{"n_layer": 14, "n_kv_head": 15, "qk_norm": false, "attn_scale": 0.125, "tie_embeddings": true, "optimizer": "soap_variant", "decay_shape": "cos", "seq_len": 512, "dataset": "wikipedia_en"}
Each number is 128 + 32 x the weight over its row's rms, rounded and kept within 0 to 255. Layers, rows and columns count from 0. The size above them is the row's rms in percent of the matrix's.

# layer 11 attention query, 960x640, rms 0.0217, rows 316-319, columns 320-479
size [ 94 102  99  95]
[[ 96 131 100 200 165 156  98 171  91 155 131 128 116 169  55 160 128 116 157 126 106  88 152  81 165 135  64 120 143 156 128 122 130 101 114 197  69 169 183 128 186  98 110  80  84  79 170  90 104  83 128 142  95 160 148 133 145 140  93  97 137 125 142  78 173 150 125 121 108 114 124 114 171 118 125 143 100  87 100 167 141 163 110 162  89 155 147  66  99 128 145 133  85  91 142 115 143  97 133 120 150 100  84 154 197 123 144 125 129 131  96 155 164  93  83 148 164  93 131 125 103 140 101 196 104 152  67  95 141 198 129 141 101 119 134 161 104 153 141 114  95 131  98 133 188  81 103  86 183 150 128 169 115 165  81 106 124 142 156 145]
 [118 157 103  97 125 118 146 125 200 104 134 104 149 148  86 151 120 127  64 123 101  82 129 121 101 136 200 145 142 120 169 124 142 118 154 139 168 118 140 136  89 112 147 141  86 193 145 132 149 152 116 165 160 119 154 134 145 131  95  59 154 109 116  97 163  98 127 111 193 122 116 146 123 100 156 121  81 109 195 135  71 114  76 139 123 128 160 174 140 122  98 127 103 143 153 127 102  85  60 117 145 150 160 155  25 138 128 171 122 131 137 126 109 162 142  39 182 144 129 147 136 131 127 166  81 151 114 121 138 116 110 133 122 208 162  89 147  60 136 170 111  73 120 184 121  78 200  92  74 141 150 157 133  82  91 135 142 177 152 169]
 [158 148 125 136  83  92 135 131  73 122 128 141 153 181 159 132 102 120 152 180 105 130  89 126 155 107 146 114 110 101  53  65  98 112 106  85 154 182 109 117 164 143  95 111 176  76 139 177  88 130 158  68 126 160 137  96 127 137 134 131 111 130  95  65 141 134 119 121 104 131 141  70 142 119 148 123 101 144 113  87 146 141 134  77 100 131 132  90 138 102 137 147  52  71  97 161 133 183 174 128  89  80 135 162 150 138 139 158 112 160 170 137 142 127 125 173 130 116 130 123 170 110 165  74 141 110 122 134 152 126 165 146 128 156  96 145 178  81 153  87 166 147  85 100 154 155 160  59  88  91 136  75 140 115 132 102 149 116 106 131]
 [101  80 175 146 111  92 162 130  90 100 153 140 122 192 109  96 138  80 150 116 127  86 154 161 164 119 136 161 151 136 138 180 113  73 129 146 155 144  64 107 161 124 158 147  70 128  84 161 133 111 118 165 129 145 133 152  75 108 139 103  63 147 136 102 161  94 145 136 150 177  97 213 186 158 113 129 101  92  69 137 139 123 103 126 105 105 131 108  72 108 117 142 118 105 124 120 149  74 122 124  95 128 127 105 181  83 176 131 185 115 115 162 130  87  93  93 116 104 116 130 114 132 140 141 128 142 155  74 128 161 172 162 127 194 180  89 107 146 129 142 108 202 131 122  90 142 155 159 161 152  97 152 149 100  88 128 104 139  67 141]]
# layer 11 attention key, 960x640, rms 0.0217, rows 316-319, columns 320-479
size [ 94  99  96  96]
[[157 160 142  98 126 118  76 193  69 138 151  90 121 107 148 109  94  96 102 144 143  64 113  88 160 148 140 106 150 136 159 145  85  72  84 170 126 141 202 160 191 144 158 155 179 141 101  57 168 146  87 103 148 158 129  97 141 187 102 166 115 123 116 119 147  84 112  57 185  90 134 118 138 136 190 168 158 125 113 139 111 191 116 158 102 105 176 127 116 129 165 102 110 178 181 174 114 134 148 108 104 106 113 129 192  66 104 128 130 156 164 163 111 134 114 146 110 129 128 135 105 169 117 165 105 149 109 135 119 138 173 131 129  67 147 158 112 174 106 170 156 132 157 127 162 135 148 145 145 136 120 137 110  91  87  56 110 154 134 191]
 [183 173  67  78  95 162  95 144 171 139 148  84  81 150  76 156 145 112 157 143  71 120 121 129  99 129 144 137 173 132 105  98 177 147 148 100 149 122  79 126 128  96 109 103 119 131  85 151 100 137  74 100 120 163 109 117  50 134 176  72 110 136  82 196 131  86 121 133 162 142 117 108 166 126 132 105  98 153 128 172 106 188  98 123 138 130 152  97 137 124 140 115  74 129 106 181 121 123 135 120 154 131 158  99 142 159  95 112  95 194 144 138 106 188 140  61 167  95 189 151 111 105 129 190 112  86 101 157  73 104 186 161 126 169 120  81 121  94 171 158 118  97 121 145  86  95 153 135 105 198 116 114 127 116  89 103 132 127 183 135]
 [149 128 127 117  87 124 121  61 122 113 139 142 142 116 134 121 176 114 156 151 175  73 123  94 103 131 129 141 155  76 123 123  92 120 129  54 113 151 103 103 113 111 134 160 188 155 137 143 117 108  91 126 104 135 133  96 149 128 168 166 126 127  76 118 114 129 169 135 129 151 105 138 125  97 162 138 139  97 187  97 118 170 168 101  73 140  98 126 142 105  88 124 102 106 155 129 149 205 197 119  91  98 146  91 110  83 125  81 124 121 122 110  77 139  73 159  89 156  87 125 126  92 174 155 141 122 126  73 182 152 121 112 117 134 130 169 110  93 166 105 156 189  87  86 120 188 158 121  91 156 140 122 107  76 121 124  95 148 149 110]
 [177 145 140 137 112  78 127 152  89 120 117 151 109 168 172 130  90 110 176 177 131 111 134 107 115 105 147 133 150  74  87 138 166 182 120 144 144 149 185 157 134  92 117 127 101 100  91 107 153 147 144 161 137 116 116  99 130 114 151 151  47 118 126 159 205 102 121 160  80 158 156 129 103  74 132 102 145 154 177 149 131 148 120 133 122  81 164 182 138 154 155 155 106 146 137  97 163 160 121 148 102 103 113 100 176 102 188  97 169  74  89 108 133  95 141 125 168 171  87 156  95  71 164 199 116 105  92 147 185 153 186 160 123 181 146 161  84 158 154 101  95 176 127 113 139 148  98 107 116  86  66 161 139  78 123 136 115 101  64 167]]
# layer 11 attention value, 960x640, rms 0.0217, rows 256-273, columns 320-479
size [ 77  82  79  78  83  80  84  86  77  75  83  79  75  79  85  78  84  78]
[[101 107  95  86  92 147 150 155 183  91 144 199 126 151 134 143 172 114 135  91  85 145 143 170 106 129 104 138 154 212  95 165 155 154 152 161 157 113  41 137 139  86 121 147 153 160 169 121  89 215 148 119 101 182 131 148 134 196 170  85 122 170  96  80 110  68 118 168 106 137 105 143 137  91 136  84 191 134 104  81 118  92  67 133 171 141 156 190  92 166 183 121 114 143 192 127 122 137 181 138  94 138 105 120 156 137 130 196 129 160 152 172 148 117 151 137 117  96 110 156 143 122 102 104 118 179  94 169 166  94 132 159 132 146  80 103 150 113  87 112 128 156 114  65  48 124 140 140 150 114 116 129 154  91  95 111 113 128 115 151]
 [122 134  67 157 132 169 100 151 132 114 106 120  56 136 135 143  99 143 142  82 101 105 183 158 107  65 105  92 156 131 148 123 120 120 117 104 153 133 159  95 129 154 208 130 121  82 127 151 115 138 101 136 151  49 176 100  83  60 115  78 136 122 107 154 179 113 189 120 136 158 122 150 131  91 167 159  92 144  93 123 119 145 123 121 116 112 123 150 122 141  99 173 136 142 111 170 147 132 113 181 133 132 151 153 105 104 125 112 152 161 124 148 137 156 106 132 164 200 101 149 126 121 182 121 147 131 117 149  93  97 119 139  97 131  77 116 159 177 102 140 142 101 128  86 134 125  63 100  98 128 205 129 103 174 170 126 162 139 104 144]
 [125 143 142  49 158 158 143 147 158 111  87 104 183 103 116 148  80 121 146 172 120 157 119 174 147 136  84 119 135 120 133 133 114 142 172 132  88 135  82 106 135 181 130 112  71 123 107 148 127 117 117  92 159  81 163  86 118 154 115  90 173 122  96 113 182 183  94 141 160 135 151 125  96 104 107 197 199 160 131  75 117 193 118  64 148 179 141 114 147 142 145 113 134 148 115 117 130 107 117 157 190 117 146 141 102 145 151 151 157 143 149  60 116 144 152 132 116 169 133 147 129 147 114  95 186 172 125 123 190 155 155 135 147 128 152 152 140 179  67 146 115 130 137 203 143  81 109  96 123 130 120 104 154 130  74 188 173 126 150 109]
 [165 131  93  78 152 120 169 122  72 151 138 138 159 151 129 149 124 111 109 137 120 107 114 118 109 116 151 180 144 137 150 154 145 140  87  89 171 150 156 100 116  95  95 160  67  90 131 161  73 136 124 154 105 152 108 157 111  93 149  43  77 102 117 153 147 138 114 205  82  65 106 142 135  89 131  97 134 136  70  85 149  85 119 102 119 129 152  99 115 114 136  59 141 120 109 142 148 123 113  99 170  68 221  78 110 150 108  96 135 170 138 113 129 132 112 115 145 120 127 169  94 129 165 119 140 106 116 136 108 150 130 164 121 160 133 150  56 104 136  71 155 102 128 111  92  99 109 162 127 189 121 163 138  56  95 103 138 169  97 137]
 [147 140 111  96 142 119 194 176 106 108 152 152  78 174 121 135  96 121  91 104 140 118 149 146 148  49 167 112 111 152 195 181 163 223 103 136 105 129  64 106 143 187 103 163 154  81  77  76  83 149 165 131 111 148 127 152  66  95 114 157  97 153  79 171  95 156 107 109 142  99  89 112 137 118 148 132 132 176 116 111  93 209 123 153 129 172 145  94  59 149 157 157 166 109 159  96 145 180 152  98 169 115 136 178 124  83 143 145 129 114 111 165 151 164  91 134 175 107 125 129 154 135 131 198 138 118 129 137  89 129 115  69 135 113 134 112 101 167  80 171 161 185  86 119  69 100 162 124 132 118 196 149 179 161 140 149 153 108 126 128]
 [142 155 186 148  35 164 127 117 187 162 104 176 148 159 113 126 173 123  90 139 130 128 100  80 104 106  93 151 130 127 152 216  84 104 157  68 103 154 130 138 171 101 123 158 135  91 161 136 144 153 133 114 150 182 133 129  92 124 119 113 110 106  85 124 121 147 135 138 129  87  62 158 173 122 172 121  88 191 124 127 136 157 151 164 135 187  96 166  89 127 135 108 105 100 136 104 203 128  96 147 119 109 145 116 124 114 185  99 151 172 148  58 139 149 104 128 208 126 203 152 153 183 142 160  83 160 126  64 103 205 146 119 144  74  96 119 128 151 142  80 109 114  99 101 150 160 172 108 151 108 184 120 147 103 159 159 125  83 182  97]
 [185  86 150 140 158 139  98 150 122  98  60  98 149  97 140 120 118 158 112 124 107 131  54  73 192  66 150 194 106 143  97 146 123 189 130 122 152 109 206  95  70 163  96 133 159  96 177 105 117 124 136 133 111  68 103 162 121 153 129 143 124 139 171 145  80 106 137 119 156 161 101 103 134 153  97 113 126 138 138  95 148 115 151  97  67 158 125  99  83 103 124 145  98 135 117 154  84  73 110 156 136 188  91 137  95 105 118 105 131 113 151 114  94 145  98 164 139 152  81 169 165 181  96 152 133  98 130 108 115 103  46 149  98 115 131  61 152 136 129 129 104  81 123  93 129 105 118  84 121 122 161 123 131 180 152 145  82 113 103 132]
 [150  90 159 106 170 120  94 130 150 114  95 128 107 184 131 179  95 143 136 176 104  66  95 101 131 104 110 131 120 144 144  89 144  88 127 161 135 115  95 134 122 108 120 189 130  75 142 143 172 140 120 101 157 167 168 104 145 128 168  74  98 120 151 120 173  99 117 159 148  69 136 182  57 138 156 111 113 140 120  77 172  96 127 135 115 190  86  86 118 164 114 111 119 126  79  94 139  82  65  34 132 192 141 104 190  93 141  66 150 150  86 153 102 153 126 106 181 115  96 149 181 118  88 179 167  94 132  68 122 162 141 112 105  99 143 136 104 136  45  84 131 155 161 116  74 167 105 133 111 145 159 133 119 133 106 131 123 120 179 102]
 [148 126 115 159 137 130 156 118  98 168 150  94 136 154 186 182 134 114 109 175 131 134 166 140 129 108 156 134  64 109 178  96 105  92 136 103 135 130  69 128 157 180 179 135  89 137  85 162 147 109  87 132 138 105 105 130 104 138 136  77 149 145 193  82 144 163 136 171 180 167  99 154 158 138 107 167 133 151  81 161 146 122 162  61 156 132 194  91 134 150 100 140  85 156 203 124  98 116 165 231 124 122 147 143 173 190 105 136 173  77 162 105 122 160 172 167 129 108 167  82  87 162 168 149 132  94 138 163 145 130 108 191 117 130 108  71 141  96 133 129 172 149 178  80 132  90 112 124 169 164 153 125 179 182 137 166 143 171 165 122]
 [163 125 176 151 149 131 108  95 182 124 125 144  80 156 117 107 153 150 184 165 108 128 107  48 126 125 135 133  69  81  75  69 173 117 154 113 149  98  30 176 143 148  86 161 140  74  30  75  97  97 170 181 142 166  74 120 134 155 142 122 135 143 164 176 157 150 117 139 144  78 137 113 143 114 141 106 140  63 136 189 175 130 139 139 122  95 148 197 110 130 137 113 150 114 140 136 149  87 132 134  95 141 123 156 118 130 126 153 183 137 124 150 139 212 140 143 144 182 140 141  91 184 121 170  99 160 120 117  78 164 125 164 107 124  57 147  97 145  94  91 151  90  90 137 113 147 103 135 110 108 145 139 183  94  68 153 104 135 138  70]
 [142  88  94 143 105 125 149 140 107 124  98 150 132 123 133 191 132  74 116 113 128 169  91 161 134 117 198 164  43  73 101 154 125 106  97 132  65 151 125 114  86 135  85 191 158 137  94 150 138 141 166 154 101  82 135 110  51 165 166 150 129 139 112 127 183  94 123 125 183  88 173 148 152 117 148 115 151 115 134 119 178 118  92 129  77 148  81 169 106 185 188  60 169 145 133 117 152  97  87  97 151 194  74 104 148 164 118 114 156 141 112 169 123 109  80 113 132  92 116 141 138 142 102 116  76 122  76  91 116 155 124  75 118 136 119  63 121 150 133 124  95 146 177 174 181 114  56 124  62 109 146 114  97 118 165 168 161  92 117 137]
 [123 152 175 121 128 140  91 131 104 158 190 125 175 118 164 169 116 127 138  73 121 168 155 145 133 126  86 149 147 146 133 129 170 165 153 137 125  90 145 149 121 185 150 100 164 112 177 124 125 123 138 108 170 178 123 162  78 158 142 100 134 105  93 143 127 116 120 173 122 145  63 180 115 139 135 160 163 127 148 108 113 174 161 157 118 176 144 132 147 179 173 159 149 116  95 167 141 125 114 131 131 121 132 117  89 113  79  78 120 135 125 174 143 142 147  51  93 114 151 116 194  89 153 100  68 165 131 122 138 146  95  80 118 158 106  83 168  97 202 111 128 133 138 219 115 117 116  99  96 130  99 109  78 101  95 114 138  69 155 112]
 [147 149 139 117 117 142  99 129 150 118 129 166 124 142 134 136 127 162 131 116 193  48  78 108 142 159 148 147  56 107 157  70  58 143 120  92  74 144 146 113 199 120  81  82 117 101 132 121  74 152 190 127 101  92 116 130 129 140 202 188 127 147  91 104 172  98 105 162 134 113 106 145 121 124 156 157 155 132 126  41 138 140 157  89 108 167 107 209 138 141 130  90 113 136 155  85 145 136 151 152 207 136 168 104 136 151  92 123  98  84  99 143 109 120  81 113 121 115  80 146 147 137 154  95 129 139  95 131 116 163 128 122 147 108  88 178 173  87 146 131 122 112 177 134  57 165 135 118 112 138  72 134 103 128 129 108 145 145 130 155]
 [130 152 176 141 139 152 110  76 141 118 104  67 127 160 131 163  78 144  75  99 105 121 111  86 120  81 100 177 131 126 124 158 122  79 172  83 128 109 134 127 122  88 175  84 171 149  88 170 175  94 141 121 135 144 127 153 116 120 124 138 104 146 167 105 117 147 118 158 119 114  93 144  89 184 118 131 178 158 119 129 105 114 108  84 158  63 136 146 134  95 144 106 170  59 145 182 155 145 127 159 175 137 131 199 160 132 149 123 100 148  59 144 117 117 154 113 117 175 148 149 180 123 157 102 120 105 101 113 174 111 144 110 162 155 152 127 103 133 146 158  85 102 132 127 122  96 155 100 118 122 126 135 140 113 161 167 140 188 152 132]
 [116  73 137 206 140 142 122 152 129 116 169 130 141 122 138 104 143 121 107  96 112 111  61 134 155 139  98 145 161  99 162 114 142 109 121 168 107  70 160 176 118 189 176 108 153 124 129  93 170  99  87 113 189 132 155 122  90 114 136 115 133 148 136 111  95 147 114 144  84 139 162 138 147 150  79  26 124 164 101 116  65 135 121 108  46 182 160 140 130 117 143 163 144  75 142 126 129 169 131  75 179 115 136 100 146 154 124 136  94 102  59 130 129 177 130 146  92 130 172  99 147 167 165 123  92 160 113 114 122 108 127 111 178 108 117 155  88 109 130 159 184 116 206 116 155 110  97 118 134 149 120 115 136 128 225 125  73 140 156 201]
 [110 167  87 115 137 135 184 183 122  90 149 162 122 103  86 133 124  86 169 129  53  94 129 146  91 112  85 108 146 128 106 149 125 140  90 117 113 149 183  79 115 103 128  96 138 104  96 148  94 174 144 116  97 130 166  89 116 130 134 127 127  89 115 131 127 117 148 105  89 113 131 122  63  96 157 138 118 136 122 150  99  90 113 174 133 120 119 166  94 207  99  82 114  95 205 141 161 162 135 103 134 188  52 142 117 124 151  99 129 116 130 148 121 135  81  82 128  97  57 161 126 123 151 168 161 117 132 108 115  93 186 223 117 118  75 156 183 159 144 166 139 135 128 143  61 116 111  79 117 171 120  96 159 172 142 110 145  79 133  68]
 [101 136 188 154 153  86 104 126 124 147 143 113  68 116 137 127 136  93 161 122 141 159 130 125  99  89  95 107 155 119 110 124 163  90 152 129 195 129 108 127 112 144 122 149  92 170 106 135 169 133 152 164 143 105 102 142 167 130 145 160 145 118  98 139 126 174 115 157 152 103  78  74 109 122  90 127 150 116 121 116 151 114 199 146 175  74 105  94 175 115  83 161 126 113 136  98  87 131 114 124 100 124 145 132 152 109 166 119 142 113 174 107 153 177 207  83 159 187 111 131 124 156 135 226 169  62  90 123 183 168 155 116 178  65 122 136 177 121 153 124 173  86 158  65 159 132 183 171 139 153 107  92 158 125  93  97 104 111 174  98]
 [149 132 192  72 122 167 141 129 104 137 130  96 141 127  71 121  95 106 134 173 129 119 129  89 152 148 136 127 140 159 182 128 126 157 104 138 184 129 122 114 174  69 187 101 186 133 148 170 125 153  91 139 136 131 168 157 110 112 177 153 149 113 159 146 142 167  85 189 173 199 169 150  62 112  81 121 131 122 172 164 174 116 145 119 180 146  90 164 122 111 139 101 160 121 151 148 142 138 175 135 105 109 116  76 184 116  96 112 117 147 111 187 126  95 121  80 160 126  97  98 128 106 167 148 154  73  99 138  98 128 117 118 126 107 115 107 126 174 156 137 138 131 169 180 102 126  82  78  91 174 120 104 136 185 109 141 182  80  62 185]]
# layer 11 attention output (transposed), 960x640, rms 0.027, rows 256-272, columns 320-479
size [ 82  90  87  83  87  82  90  92  81  81  87  85  81  85  90  82  88]
[[166 124 122 159 134 101 122 146  93 133  86  90 153  60 126 124  85 146 124 151 145 102 157 115 159 176 117 143 145  26 145  96 138  92 160  63 204 120 212 120 117  95 168 135 106 160 163 102 151  81 131 115 178 111 141 108  87 118 132 154 185  94 125 153 121 127 109 121 188 116 151 162 148 160 150 160 121 135  98 220  96 120 170 151 162 108  80 135 153  89 192 102 114 134 117 135 141 139 121 157 120 128 136 127 116 177 139  82 110 127 137 146 146 117 166 144 118 116 175 122 123 114 147  92 189  86 189  98 114 149 146 165  73  85 163 130  71  92 128 157 143 126 155 143 158  91 125 116  90 184 125 126  91 132 167 105 158 162 185 114]
 [103 110 175  91 115 129 125  96  73 169 161 125 200 101 167 110 124 147 109 183 201 112 106  95 144 125 125 136 139 133  85 201 166 104 120 139 101 151 124 102 161  66  94  86 132 116  90  44 153 135 158  73 116 180 118 128 159 112 118 143  84 124 125  24 104 179 173 145 102 111 166 139 140 129 154 106 157 137 165  95 128 139 134 143 119 100 134 129 117 120 123 139 164 121 139 109  72 129 153 163 124  97  88 103 146 138 138 116 127 118 121 139  32  94 114 124 101  80 155 120 163 107 140 115 130 110 200 157  67 112  97 152 131 177 134 104 168 122 125  85 141 122  83 162 113 125 173  99 112 136 123  81 132  66 114 146 167  89  87 105]
 [ 84 154 162 167  86 159 142 118 186 106 175 154 107 114  91 192 162  66 112 160 140 123 177 166 109  79 140 131 152 159 104  46 112  98 139 113 205 127 106 167 142 155 139 155 108 150 155  95 136  74 169  96 118 154 105 202 129 156 141 114  86 112 116 136 125 175 154 199  90 135 127 141 134 133 120 102  97 134  90 197 161 112 114 162  80 104 119 104  93 140 155 145 123  79 119  91 167 105 111 126 128 183 105 103 102 113 120 146 110 101 147 187 131 159 119  71 137  89 168 174  75 112 127 173 179 100  77  95 104  73 162 100 121 131 159 122 134  84 224 134 112 160 123 167 106  97 185 157 107 102 136 124 122 132 161  99 126  78 139 121]
 [147 117 182 149 155 176 117 164 114  83 105  54 123 118 110  97 122 176 143 167  93 135 161 144 145 101 122 125  61 142 110 111 140 126 198 143  72 176 131 143 142 103 136 157 178 113 132 102 131 130 136 141 119  82 110 145  23 148  82 167 132 118 156 153 117 146 134  25 137 166 147 112 145 181 119 161 124 180 148 140  85 129 123 155 151 104 133  97 171 132  46 127 121 165 133 174  66 140 114 118 107 141  80 160  55 138 138 125  95 135 133 158 151 116 146 118 113 105 133  64 152 126  59 116 146 184 154 102 165  69 142  43 154 123 156 167 147 147 139 163 161 112 158 136 158 181  86 118 123 105 131  90 151 129 189 165 122  96 160 106]
 [156 190 168 194 110  81  39 136 100 145 134 102 144 137 112 115 143 153 170 143 155 151 140 104 127 149  89 144 148 123  83  78  88  48 177 113 153 132  58 129 148 106 144 117  90 139 168 140 151 101  82 123 157 122  92 134 148 111  78 155 153  85 122 135 156 147 152 161  18 110 145 121 135 163 122 173 110 146  89 154 141 120 173 145 139  87 125  65 176 107 115 109 120  85 131 151 131 130  99 145 119 144 133  80 140 179 105 114 144  94 188  99 161  77 183 146 122 148  95 145  36  86 138  96 127 152 118 152 178 107 130 168 125 134 137 141 118  86  92 135 122 123 155 192 156 151 117  90 106 130  83 105  78 118 136 151  75 158  87 128]
 [103  70 128 145 176  68  97 139  80 117 115  91 179 116 137 144 103  62 145 159 114  98 117 147 113 163 166  82  65 111 126  60 156 159 138 164 136 152 122 138  63 128 165  81 147 114 132 145 113  89 100  97 153  86 110  73 153 120 141 152  95 187 162 154 119 127 111 124 146 190 207  36  98  96  61 168 151  99  69 153 128 101  87 124 110 118 160 126 160 110 182 145 137  97 122 165 109 156 133 155 156 105  78 154 105 127 162 152 112 156 155 157 112 109 132 115 154 150  92 153 135 128 123 111 144 107 101 119 122 102 151 146 135 184  97 145 133 150 129 182 173 141 169 148 120 143 154 140  62 132 143 135 138 131 142 101 180 144 140 155]
 [ 91 146 117 127 101 101 148 193 148 150 123 128 115 165 115 200 179 126 143 132 182 127  92 173  82 122 133 126 122 150 199 175 171 108 126 201  87 144  52  91 153 148 190 171  98 150  80 137 173 105 109 119 193 134  90  89 106 160 120 117 176 111 131 122 158  96  90 114  64 133 130 107 113 118 126 103 162 134 115 171 116 127 141 138 158 143 205 173 146 120  58 135 128 104 142  61  79 157 199 133 165  76 122 150 124 172 210 137 122 100 125  95 138 117  93 104 124 138 139 114  81 173 165 102 121 170 143 145 126 154 185 153 224 154 111 105  94  92 136  97 148 124 100 138 147 116 168 148 201 133 154 177 138 120 174 117 147 161 144  95]
 [132 120  96 153  90 166  87 142  90 124  94  95 131 102 116 162 109 129  85 140 128 167 181 147 126 191  90 131  77 119 132  98  82 182 132 123 149 109 190 121 153  98 150  72 120 134  99 135  91 172 121 158 148  75 128 122  65 132  78 124 129 121 168 147  91 156 128  87 165 156 126 115 181 143  94 132 137  73 109 159 117 123 118 104 132  86 125 137 166 159 119 105 184  91 129 108  91 160 103 155 177  88 114 142  44 145 132 195 119 104 177 111 120 134 103 179 111  71 188 136 104 165 100 110  74 199  90 151 114 142 127 140 162 142 147  73 167 137 168 132 134  90 147 180 168 136 159 133 115 101 128  83 158 116  80 101 100 203 144 175]
 [ 91 126 126 122 131 115  66  88 128 132 109 206  98  85 103  94 168 150  79 101 144  89 119 164 121  93 106 153 170 164 132 132 122 131 138  62 134 163 170 124  97 118 163 177 136 123 132 108 151  88 158 122 150 148 121 147  99  65 146 164 130 122  82  75 111 118 140 117 152 149 139 145 100 146 120  45 166  83 167 107 116 106 106 152  98 107 111  97 133 150 165  90 128 135  78 206 113  93 124 101 157 188 131 155 122 125 123 146  82 149  69 107 151 137 130  70  98 121 107 122 180 177 141 139  55 166 149 143  89 144 102 123 141 162 147 103 115 133  58 139 110 110 154 142 126 169 119 117  94 161 173 133 128  58 114 136 184 102  70 118]
 [131 147 120 114  95 133  97 102 138 130 128  75 160 113 118 127  68 109  75 123 141 120 136 180 119  91 123 137  96 176 183 173 129 122  92  96  89 159 125 102 131 142 157  93 159 148 200 207 120 149 104  83  98 102 155 133 142 138 144 175  93 163 140 126 138 139 177 153  82 147 161 219 148 113 132 112 150 139  92  71 110 129 150 110  92 140 138  99 152 118 109 118 133 147 155 190  91 196 119 105 207 187 126 154  88 149  87 144  50 100 151 122 109 100 143 126  95 130  95 167 143  80 132 118  92 125 121 138 183 141  79 141 153 135  99 145 169 130 132 184 154 134 160 111  93 133  71  72 142 170 128 113 180 105 162 163 161  96 115 140]
 [149 166 144 113 127  94  97 109 123 134  56 127  85 157 143 136 130 111 142 133 135 150 118 172 100 164  86 102 203 158  96 130 119 160 135 158 185 115 106 138 168  77 122  73  45 150 127 148 107 124 101 130 125  98  99 113 149 116 125 164 126 127 194 152  58 160 131 158  70 143 101 117 164 123 140 127 130  99 150  85 135 114 152 160 124 131 140  88 134  83 150 133  82 188 117 114 147 128  77 131 112  85 103 159 115 117 128 120 106 128  98 118 125 138 148  88 125 144  99 113 114  95  99 119 162 134  91 119 139  97 112 165 163 155 136 151 111 150 121 128 177 150 120  95 144 165 149 103 130 119 114 120 123 160 196 170  83 128 127 116]
 [147 148 117 119 120 119 126 114 112  81  99 113  86 143 111 110 177 170 117 104 141  90 108 141 105 166 134 116 100 151 101 106  92  89 142 162 151 156 102  93 141  99  80 163  93  74 122 124 138 145  80 131 100 102 146 132 158 111 110  94 114 142 143 125 129 126 153 129 180 156 110 106 101 164 112  67  99  96 120 122 116 127 115 123  98 118 120  84 115 119 129  99 128 160 110 103  92 129  80 115 107 113 144  58 129 157 157 170 132 154 127 132  85 133 160 169 146  99 103 132  97 162  96 141 131 118 100 126 106 130 126 147 111 122 101 213  92 119 127 136 118 143 110 105  98 122 161 154 156 163 148 117 203 170 169 189 139 111 122 139]
 [172 117  90  45 145 106 121 137  64 162 102  93 143 106 103 148 160  87  48  68  93 211  98 124  78 139 128 142 213 155 111 150 171 141 157 155 129 119 114 139  71 167 133 153 188  95 143 125 145  70 117 177 144 136 141 136 115 130 127 130 145 149 224 134 132 133 135  99 164 115 136 174 177 146 110 140 131 163 158 149  83  64 117 105 160 115 141  95  68 119 181 197 161 143 123 123 133 139  90 100 128 128 135 160 106 188 185  79 110 145 137 139 119 192 178 168  82 128 181 107 149 138 110 126 115 104 109 133 123 157 106 125 113 111 185  94 137 191 119  99 110 112 118  94 152 103 120 130 156 159 145 175 135 157 182 122 112 143 152 136]
 [ 87 134 143  84 115  92 143 117 157 113 161 133 149 104 100  99 117 129 114 149 132 158 128 122 167 136 109  94 140 106  97 121 118 147 141 185 134 127 123 149 144 148  90 169  98 122 153 108  77 119 161 118 148 143 125 103 174 110 116  76 158  94  63 171 170  81 148 109 145 146 107  67 154  66 137 222 132 111  92  69 125 139 140 173  97 139 145 112 125 116 131 119 108 130  64  59 163 137 141 129 127 125 152  71 136 123 115 164 170 157 162 109 106 158  47 164 120 100 121 125 101 137 125 153 102 157 139  99 129 181 102 154 156 136 108  93 129 101 139 150 159 178 155 111 185 116 160 111 101 146 130  95 115 109 111  65  75 105 118 136]
 [163 130 138 107  99 120 162 121 129  80 168 101  99 139 118 152  84 103 148 104 135 199 141 137  94 126 139 128 113 150 123 121  71 143 145 155 178 121 121 123 115  92  89 170  86 117  99 151 106 164 185 156 148 154 120 163 163 107  99 189 113 129 140 134 121 122 176 108 118  86  52 121 151 191 167 139 169  75  77  92 172  82 170 158 191 107 169  84  91  93  85  70 154 173 124 112 155 164 102 156  93 111 108 109 105 126 158 175  95 115 152 135 140 108  80  67 186 120  97 133  99  91  55 154  88 101 143 122  66 150 118 144 119 128 190 139 117  97 120 134 156 133 124 150 111 183 151 171 121 111 189 161 111 141 105  86 137 139 112 125]
 [197 116 136 187 132 102 167 165  90 131 124 109 116 119  95 137 120 128 135 166 177 139 105 110 145 140 176 121 138  85 172 126 112 137 107 127 159 124 105 142 187 146 133 116 154 183 104 119 154  94 129  91 100  89  89 155 142 135  94 103 131 145 151 117 136 160 218 122 169 113 182 185 209 207 129 121 131 146 117 159 148 137 161  87 165 119 105 132 131 117 127 192  81 149  94 144  72 160  92 173 136 140 197 109 173 121 153 175  88  41 120 109 150 156 146 136 132 187 179  69 139 110 161 100  98 156 170 134 186 130 109  44 181  82 131 122 107 157 117 129 110 127 116 143  82  98 163 116 135 162 183 146 109 190 157 140 118 179 160 165]
 [107  96 138 164 115 177 105 144 145  80  87 151 175 175 112 127 126 185 123 181 113  89 147  69 118 177 115 103 218 108 127 121  87 150 119  52 104 154 222 146 143 151 150 148 172 145 126 138 129 140 141 116 133 137 125 136 139 137  98 109 114 130 142 126 103  93 139  88 173 191 181 141 127 139 142 142 164 188 116 148 102 180 102  93  87  90 107 122  92 127 134 106 125 139 126 157 121 156 136  91 173 130 158 125 128  97  96 209 102 119  81 171 102  96  85 113  87 157 157  55 106  94 113  71  64  98 173 118  69 115 107 100  95 114 141 144 160 158 117 112 105  60  88 139 100 148  78 142 111 106 170 163 106 156 128 114 136 179  98 158]]